{
  "num_hidden_layers": 15,
  "hidden_size": 224,
  "num_attention_heads": 7,
  "num_key_value_heads": 7,
  "head_dim": 32,
  "intermediate_size": 896,
  "vocab_size": 524,
  "hidden_act": "squared_relu",
  "norm": "rmsnorm",
  "norm_place": "pre",
  "norm_eps": 1e-05,
  "positions": "rope",
  "rope_theta": 10000.0,
  "rope_fraction": 0.5,
  "qk_norm": true,
  "attn_scale": 0.299,
  "bias": "none",
  "tie_word_embeddings": "early",
  "parallel_block": false,
  "extras": ["local attention windows", "shifted keys", "gated attention", "value embeddings", "hashed n-gram embeddings", "an embedding shortcut", "learned residual scales", "skips across layers", "capped logits"],
  "init": "normal",
  "init_std_qkv": 0.0403,
  "init_std_o": 0.0,
  "init_std_up": 0.0403,
  "init_std_down": 0.0,
  "optimizer": "muon_variant",
  "learning_rate": 0.00493,
  "lr_mult_up": 1.17,
  "beta1": 0.95,
  "lr_head": 0.0132,
  "warmup_steps": 0,
  "schedule": "wsd",
  "decay_fraction": 1.0,
  "decay_shape": "linear",
  "final_lr_fraction": 0.02,
  "batch_tokens": [16384, 32768],
  "max_seq_len": 768,
  "doc_mask": true,
  "train_tokens": 385500000,
  "max_steps": 16989,
  "dataset": "wikipedia_en"
}
Each number is 500 + 50 x the weight over its row's rms, rounded and kept within 0 to 999. Layers, rows and columns count from 0. Numbers have three digits each. The size before them is the row's rms in percent of the matrix's.

# up: layer 3 MLP up, 896x224, rms 0.146, rows 825-895, columns 56-111
# down: layer 3 MLP down (transposed), 896x224, rms 0.0598, rows 825-895, columns 56-111
up825 106:437439489560552414368470483473536510628471543499547502443539503506481473515482445444484460526465491564541413483561551519438542411415500476517518481588528555575476494441
down825 099:445551517433507425601509493480546516522538435486500478494453459537486497570501455437447484452515564521511438495562534530459504425534538426576440535505490511629498502458
up826 102:441478557525504454404361562489502542490552455580450464435442454537398428529484474494496551490517544471491455486585453514574425557542466546494496510562475563565507479486
down826 078:447469510517476526477455428494447474543556435458529455594527451559513466513403476496563528480518481526591422462482610473542423488545537492582522456507545522478414488493
up827 094:469543537517415452491409612473445490540486460445622496503563479525523388542614489516503490557466548518530539489511493387605470469425546508521546458559594466525502459481
down827 079:468485478470531569529514457452539583519482559515403500473447497446547543575481481564582522497447479449446487497403515441608454526494559502446524501505553509529482412509
up828 096:550413528472506461537437480557510473435503445507515538415508549522560491463519560470531571533493494470454498555403556519502455455342495557487490488571510465524502495504
down828 081:418530517557490529529448503431570457473482538489329569517558570515468532432497481544527469551509538389488413502519468418533516465477411468509421516536461474465528469436
up829 100:545432501516551437466475533499514572513474414558508461585485488547500446473589490579470476510474489554517495549544462599508439388533487461422473467482505502494468444559
down829 094:529528533425458505430398467534522523567474552529530493469452576428451532539546427501479425480522492519449469537466486504507671505516519516513487549507508469415473629529
up830 099:480536490598519487536534418414538463507498423537538504514469479574464461529527525574463506482539531431537527443468360491431539542545456476490520578473601404444484429358
down830 077:432459559496538503504499617557520543478431470501543529571431602561414558433555555493596518446489516511462451461490472625423468514457494462477501499432525483420499475460
up831 093:472462451619518473479524457499507598428521536520478660459533399521427470519531381528490443521399451558431458506542551542530581532514552550455465549548496584546496477532
down831 091:507540492431572418554453470529498613558501525547563495578499555540556589554587532512455555577498571397585498455478534560437426511542540527492541503488482566525442484486
up832 082:522450542520486487484572511555542478472522591500501491487485475447500526469520545534533546546424379451534463453477479479507530514548568496497503439507519570516517559539
down832 119:485546495558451491550467498406430466510481432464479528526509453547530470498410423460566450465562582496587575467522568516531472420495509502478540590540540472464450453544
up833 102:447494599451571472400526537570532481498507526490488552469444564525554414558598525555511563486424513559531511452446508503560565461421529396472551514535457492514518599521
down833 109:567399512459523434441532547419459515481459473419451537591507483464510595477404454495486458484487443530522491501489542467494568490563483459553385403611494525507438481505
up834 107:527517550503490527591534545514468528576457459558567449562553479389502460429518530482518506503492491510466490520476481496553412513494574585529431483566445608486577561426
down834 118:482511511517493518485440436469481557545497515525571520530473460497519507478456448494538515569462590499415393498395539555479494509526519553526533548524409452407484558455
up835 090:482488483530533513556406518459500541390422478438429427369536569500432479500497529481490586493542481457521536555483560415551527467457553471504420487523446463462478459524
down835 100:482472449549529460410526463456486539582467488438482485551502431454532471564512446525485492539531493554462512573500489494510458579500547552527456418460614594590580461424
up836 092:591521410402524479418487501473501527572532610502534514417483521525511493448479482585548512418533484494480508534561412510428529597520509521487507502450537561523396493472
down836 109:419449511484477418559489548464531492553489523522477474563493483559456506464426468494530388547619548539409563451489490516497451502480465533481569503612490543474530416523
up837 103:588490493501426452547515430449505546509472510540513391517425533521528411514462529450531428591605539471598511416533493481570419451446432571420479527528451502479535474561
down837 099:448563497495460500490514468480428420478516514507391511540418424443506434509463532447450400574591442499607519490474473402474555469486476576498492527526459550547521567512
up838 103:531541508476457526538509522446484459409496417521538470490547559460461505496587398522581470454464564516557517446567490445490529384536478450493473404551441444460487436355
down838 082:501512433514496479565491545507433479461495459525431477521496452443517551495590446435606549489459518526538564547499513521435475461444485500560517531443392491575494517450
up839 103:479503523525474498586549492507516513605533536587531420522541578512468476457423475511524524545444473483483462486538527521510451591489519487510498440434509455541480455446
down839 102:492544515497450438533479565553555475474506531511534537443421553389493482618499531436506491453494521466454505463473558415491494506486496445502631494463465480524451531402
up840 105:488423526476448560500544495455499566476480547431471488533492524486559529509462509505478457497451503558523575528498505446473507413475456528446557526420586483464487412444
down840 083:516533474465424479434466494630450539507538549504561544473456442503459446517617550527510524600516589551521424447462513597506405513511521466515491456422446508395580476466
up841 106:472436372509465574436552541480434504515506513533522528355479561418538569494520503539498563485493439555433444545527505538472440528498534564548550487440475544503535510525
down841 125:473578558554511487518554427511373411452531496532550570618438551559492481499454559499616431506481454473458464513508462483502630497489470434579535462485541488532394569551
up842 097:520503507559506501470545595590552505592649445597447508512555437539551495522584486528542457558545474482549542497530474538520412584514509598519549498571496443545440521443
down842 099:511448533534555602501474468451414501440430529494474486451591536426537485504519512561433474499562447469504449549567526567463468419438514524470447493527475474506450532526
up843 099:447501471533509516477482477417463540500463484452452529464442512492498483562468391472456477490548436467495499483544473472450546459484461463442467532547364538468606456480
down843 094:517503522501495462468469533509433551491467436518525552450576484494510549500522529510590557534506505461547594578501566532466481499545520508511522562440542433487477563538
up844 101:478373485467504466495544585559485515428488534497488477452550525483528545508498503506501451515493538539479531431478461386442509474516380548445435474489585452487454482590
down844 098:433542476539457566472562552545508481529531448513497478512529488488449438423489553516469525495527392525552529582540470451484510494495373532534478423540391492474561553451
up845 117:498492570374488632501511557495451440492554504537495496425429531529479503446542515514524443435591455583501494419530396583545488457458454539512600461500496496504599484489
down845 090:460577490524530551541483525495511397457564459562532559431525451422464545499527468480591479417479554607473466500490446529521431521500477514590499414622476513431527425552
up846 110:429504479429562531439502450489560539455495497454440534536532524406433432580414469540612502553481505448481490514496516455413509556524539476554474395561492547567508519587
down846 105:431600557475494519585526536534463596506474425429468439525466546519499529547458434474569574460523473434543537484525454453488423545573481508452471304557507509521505592533
up847 095:560450548539472503495491478576526548485466363558538527563545504550525569515479476511409467534452440510509547439438546548488483450482391487428432438512529512452429570466
down847 119:531532507506412519428450474499504475627479500567459477491424478556432457437529465461551461476478424530519485489512589528506552471533405444533443490543500538583533491535
up848 106:508514448572477565486449528521464596512454482480446445450544582503623442513413474516492483480551402565528391503490498545438624485489491458532512571499422495534540512531
down848 109:521519453569491604469487604428540540455404570464502500502575469472527514478549579476548575518479496513518502411449489501535517530522446505558456516453492529476417438552
up849 096:493539530512423489479557494442569510521539484608460563515514580486473467556511533440473392453504564457489462516527477535553444538556439480518502522422506520470493546509
down849 091:471443530469431461449456416469523516456554475549547409645417489514503419567550512487467388539476489583453632548512527505453498579496427498432573597500497488465567611551
up850 102:509607496593490517435554473592508510473497499439514445480482553623536492478474538414419408526494478603423509421535449539483506603472424554468567525550401479541477567460
down850 087:488449530585431438522424548598540577566425527510533524452536577541530514504426515528437564505548495584586504479529511507600575621559543460537483600560438408532498524495
up851 097:442583513452458494489478450456450368534543525440469489567526515468538452528555593442513450493555589509493414504469538451537528517491557459485426564395486554509473552429
down851 085:456559493549555587495449506459452493568549588517530469552518482579449531470524572578477502565541478510428556514447465474437501528581593514391465564492522470469567457566
up852 098:479538466473491420536418487525504527509525488550477522518516480475442522512397474369573462543469423501504518521541389405538531479442501430569548456524524475529493486411
down852 094:497505551520478512471478424399622464472501624523515564479626559393581425514506460528527553476500449562615467526510422488368602527460519490451481495573452593536481482537
up853 101:486495522448507413440609483495479505494470503529543492521461477508538459464565565456518328437533498517500404427437506520507461515540560509518501475439491385486424516418
down853 091:578565493557381482504556442547523502552494405469530480506483537509579519540533503460505507547544562536485432580428555522508515447585553424435548511428487493439509528532
up854 088:528492393499465552486491452494567480572471500476595530509508466487439533502542555496488524529620410485466511514527476503464524354477481447504471515411438510462456448534
down854 101:460553462500506452451544548487535593519531480531568464591478426646595437559487597551525465493411496516527504613515582546423467464503441593502488537454491500531481543425
up855 111:538517433436402639489436413578504577508543528477407449503476583489443596498531460489513558573473525495523442510521565504418477539473411568580557528546526528464527502356
down855 112:554447512435427555501537532471631506494483503466447481408516587497540450480516528506455513561576630485567478493527472430451499416529450608470467535453542499482469473502
up856 104:548465441414473517440432506529505371552445539486395517532491538464496549462484550462508463573543488454605577554436462455422440497522443519499515458478524535542481511555
down856 097:491567476516521508516503535595542507565510444567583496441396458499425540486500551527513534614454499469493476438542484541506432390605429511527464510500445386455520530565
up857 099:528558460481476503457596560507520470547522533495479523542520436456557496520539555524461473471535478551423535522487485473628486499526395500461459480462542452434538505486
down857 096:594509595550529520454506524611497588507479528494462430455438399570480570583443530518557458419567550457465496589514551444448521442526529525474461558457557574486524534474
up858 106:570479517494531531486593530496492530472574431467584511442559650510500485503430481488554595541588499517519500513477511380491512560433515548512566587505556415519466577444
down858 091:462468484516467436594464530467433594510492656441487473507413547446470470455459447509551551458505566525475537494555482509521547537419432493537511425490507457507473505554
up859 106:503517454539397495552490491542470465532523422463472479508531582525612500495577517485471422568490423444474491517503432538566458421416454579543571525390532523490473472459
down859 115:589525483485464460473511515440461585499480579570444584501561505442564502528461483481409545521543555384513433497438496502536459432447567545501480483433467562536464470472
up860 096:487500458510637576523553551528574598505454493524504610495400563477493477423561557443445479539511440387470469485505519489527554575455557459494535477512479469564513520501
down860 099:478526563442543527473547473530513505502522490529492491497496430484483537422499520442476510498594480550420544546491537525469526567449614411480509544478487497411429591559
up861 100:448408550565571428439511420543553454546581438525596522563490409457482536431448558503490467546491550516551588523460399466415594467472508518462554547465511494513511421491
down861 116:542515427446453413475506554563422513511437472477502446602449536516506476454461493459582461463508527523495559510527512509489450467516421432553507439530407445439375468434
up862 104:485520453581475500505463536535398387482508399505461486527527515483505459493529477483565413529567531502494514498406427489499459470438406577440459483473557575418502527459
down862 078:476486472485450518528530462509493395461527517533519532467439495530579514481490457486486580490523579402511568464451423522543552567447509456560531525573406568464537487619
up863 105:466477572539587528482523441479416546601537445512516471455547454485436602463543470561468512500434480462489472469460439488571581564455532594438415473375500552451532521500
down863 116:582563440542517486499563522479477517496548537495526453463462452597403550599446470430440502504424522437462468416441506519583501434529453434473423455478459560503562411524
up864 109:574431580442514427489471551516481484470493515565453498578499485482506472477466518444501514537480509491555538485488440576577558467466614494444467463499515531522590451597
down864 093:469517515571489460552564489514443467450528477544472427542428406544546476504473488601484484541506487420467489502574508488498452489538502476554495474504469553489433509418
up865 093:467480432456567530489643571519477542500474437508509462475469520464524431512525513436451519496480451375492380587476536469469585542485466474504472524495515584440585499529
down865 091:480512475408499492507444445580474613569483489419417515558483445569489553381486403568406518481429557442484452539448522403558499545473463505525491485462538503571460573609
up866 101:477475569527539518511561441509608437566503491559493463446481504552412507510535469519443524497378483549471592524454487557549429531551463509477443545476547563511466551544
down866 105:544549496563384414480545571630412521551527536481475438523476442595496497490443418509489507506485417566580558525545525504471505489499518574432418551411569499459498542420
up867 105:518535540483536450466482567455529555497570473494532490480520534473475538457418564531557570515557446536562505482458517456375510451470494564543550391435437504589513498460
down867 091:495554457554473607563445556491507571478512571520498464552484509555538513552447421462445516498443457504460529483438516430562558445515603405485531550524567499506488499572
up868 082:516499556405513432431441490529596559482500507557546462612515541434525532496541512576503458468446333522485509434478487524554461514554463478491511559463566522448388517466
down868 110:481527441489488548467501502452530485444532553517459559460510574476521409520498430501505558562517487514443460449383506482416450497494541543497473410440515527588544505577
up869 096:480529513539432479443535441530549538451489342497410491492489525474500503533482517429542497510564480521569450577443519517351559600462471515544499521486445540566578490498
down869 120:542537547601445488511539442461542439436560512492590554541480515548498532573454434494565509457452619481570533439556502543560483501450437551476400540441441473516459493570
up870 095:474494510472400446478511517586511558494568510485516535479534431469461384448448543459443487520354407435520445570507438542590494391517430451490482572485558576427495518551
down870 103:541487555477514447497466492517470519566417495418453523545516490598505552514504509434466521496460554624547586405483588464519427484575489544484577538420531493582441544581
up871 105:536441500480531574606485490606548495512598483517536575509470512444537566479500550550535496519462516509434487526468419451538468465591479517539399419538496576513420494447
down871 096:543543521472475424401507532553428572530494506530368469482533401494437502521508499411520589560512487469442504536363528416585564593489530624536517578459543483608510427517
up872 103:525458544534512490509550461387526502554439480600490503485453570399417562546512488598447504562473487450525504565488391476550527505460509469575497585565536510492472481523
down872 117:557528474556556499496510425500528405454471523485491519469457511522508526557480480598496478532574504472424542534526465512541490416411534400525448499520463548520425449522
up873 087:529496517555574496468590409574478539474455517589576544394484524533485491484463469430464453534573502486450453559520553467454472512485530473417574516485490511452434483533
down873 101:516451605491579500513445353506492389545416563539478529542509481539468525520512553570452501507495547586557529453494428513459481497486491523416436578467508546442490423544
up874 088:490454572548454505492484538616494427438528468520521488508475566528495576555563502430502491478501459580505474394488511548536485512531479419463510493522545547386555475534
down874 102:481451478485543486494493559556633523565431541592520590452483469503497438521442384549510535529478507343468468592523482561493515519489535461469428495521497496546482488587
up875 088:425491535548487568554523465474616500393437491436517565411541412427557584562468433583460485503476395540530520500469507540554458523522532547515572572504470597443482473528
down875 118:452510476457551475524512416533495510552481523414495506674532509499517551521424499564562518437485436536473551505489500590496614506599527480493521553499552493539534556538
up876 099:474487547558529388511529520545527528533505355441500493403566501446449507537537446497507520507523600554501488487590487456564470473567457471445568488542537445354547553488
down876 094:480431534449436476535502527531483449504472464510562467606381463542486588451426482532521502513503520470553519560541498463553466498535560447536448537443560520406527479502
up877 091:523551483412415499435447500393465555526464538499414542543413532606441514507604531549447546540507435459522506469488467544539437528513603543521481475452491548514475526447
down877 121:481557521500411529485437488550493548447415526464501514615468453428513582531417493530587532567516512393490584511548500555510391536419490485389458458473465453595499563549
up878 097:481500526499449556369421507544491451430435546451542520473446405526545524479458498515475574458498501416526466471454489477550448522488473485534407503477479540530477538452
down878 103:492527457432511408573542526536526536503445587488510496569420545462531483543487482526419520517547457452415544506517464538465530507537468454476511516563506474447562489488
up879 101:545597462511478452445505552577582545530456470522580451519480535477496655553486479491513525514480524476515532498524431534570427525551513447501474480548392565499471561531
down879 109:471522470528497517558569482527487475509479556460472496462627472464486513502504457579542424475502518505482456437500421467453549485563576483476535404560493577426516468476
up880 104:487479563415490457497524491499478537494421450570581521547564637485522488517532440543428601541536455522455411388493461500451523485522444512543512497518483445487485488422
down880 104:457425559460477561483543568498505440535541501606496486509485467493523487503476551425579494532571470463432500485401542578481460465541424572513551569385528524488467502488
up881 101:500468441535533599522483474516500484470509420503498505496435567441496517518458462451482422549521533433570463519480428514430400508508576517399523485621436577439424477560
down881 105:552592452470468532554428444359491494463493573530420538499540605527546497457442506519496413593510395499531507507537473517526518475511569440535434555553494498452515444473
up882 091:523598449499559349502436591443438515548418575507466513463549473467542514453455645513511468526491520484472492477522544563482459392503472487466482438463515457502426415485
down882 095:468513580505556504520634511478547441497520353529489448469466464487450483545479492425537538548478444404583519469447515509555439552497454503628522495513531488453436396514
up883 100:569573507490606480429589414448495558440507564454418544503461569420500414435492453563393581496534444493511474556517478576526453561549511455517438438453541513502444477428
down883 105:484467500563482530484437479472450561537497489522546443554394535570535434505454491530590533402531570383496541443586511470485468537484474462509469446462446504577533502511
up884 098:487500426454540448507563520521461557577471542516546492436570542524611542520513479581466562472444446475483492543504498526546529542431479425466484482549485510497513521523
down884 109:504497564516510446571523463624535485501519506515556604618444382559542582516541558487587543475595547509511546614479584495504459489510470468477473441450462516505530538461
up885 111:502489437565468462486537552498500504454445492501487575449442550519506488557413443512459503467584477470514545553411576437499516410460509539499401566527344519550461437418
down885 141:405505552488439596492471500494605499490478459506548464549537450541539526528385461519529465521481467432447638471487519492485524462448494505498502501549450474466540437517
up886 106:440538506494545515495575465584526498485542460400598509552526520492568524560578466566523515515494442506499499462487455516533506524476463538518397518591559610595428451551
down886 100:528456457520438503510468487492445456544458523414490570423569553431483564546463402571498544451443528520519490469468483487490511517516525433465434553554502461609545503511
up887 106:486466522488591542480499471514598560488490445433542537490467588496445538486458604523487535527547409476431441499500513455450484453557473486596453489477474479557511430473
down887 116:560538522515476476469473443532490446516446502436542438423514582499519492524521445491493493526526504480566465539546564491445538478511467523438519508512476469478551408511
up888 098:467455476400545502526465492505521495512506500594527550563615502493536548481425537455428485503588495425568464485515465603573572514567481482565512526566519554498518553504
down888 074:486554499478491563497567486505498507571477540452517458478559551521491550451498497466472496491490480494498594481401543553530514536532433459498540401481574504428552522476
up889 104:534425518514518493536467495491497519560437496511613474559564516474398548517509532634491515514446494465572543474488401533467503492510389558536482582465480601514435452475
down889 101:407555486455525490419471564620518492452456526474435423494503547452446422413479499474423478507485533497473450517513501391437555591509430520594530478484607482507501535511
up890 089:448475563439522550541484443500543448470492429577556467516503479459512464539594533499612578577379534541377497430482495427467600559542493530474463512500470485451513498421
down890 074:557491490501474482495496497470476512535574550501571566463503552499518535527470546434580555650445539433468522476444505548485453627418537469442535522537567466533536472516
up891 091:409576521509565398498457546461407495530503439511505509613534526476437453575474534478476569481570467460529497454449502421426526466602542501479502481500570534544540472482
down891 109:448489574441491528497432523580450429620476425470497494450549553447433565478470523473439446432494517488595471472526500597606460514503533489499544548492550495587405546551
up892 100:560493445488426460478563460545473515436485445524486464505566542534454545378470500579450530514479507429557487585412480458480496479552489523480568438507436524449481565549
down892 110:471426459499503548526558498470533568643568579606463494515500485570537444531535460592535589520503450482467603470540369545484455455561484432467463570506474529498521586475
up893 097:534535482509517523550565439403519435511512463520509579528484535532425527558521478456391520470492554509508560502470504372514501477434506493525466503489497510512544506469
down893 080:487581492537513549490519475601483505423450575495579528552474438497537552500460595396483519472593484548518555483443464530446526525494506514590525454491552433453520454494
up894 095:559507441543587555500506621462518524437576448467531495370466546421521550471434475592485476509473460511510503507478524458500576522442394459511576534528512482496527518500
down894 104:482610550539499545494504517528547511583593485564540539465427502552437511460506525394555525487508507504569554584558546508504464542540516540438494499546455504498558540501
up895 101:563487523464505405534442470486510519484495475472453460524492523508416465440435528625440479508441618576479591553611488451583525493479442434486556580476442555457488531548
down895 098:485463448380512523466467451467596559507449543481445452534440566534450572530502469561463526610437625581499553550464597570491411491459450452587559472520550432468456399464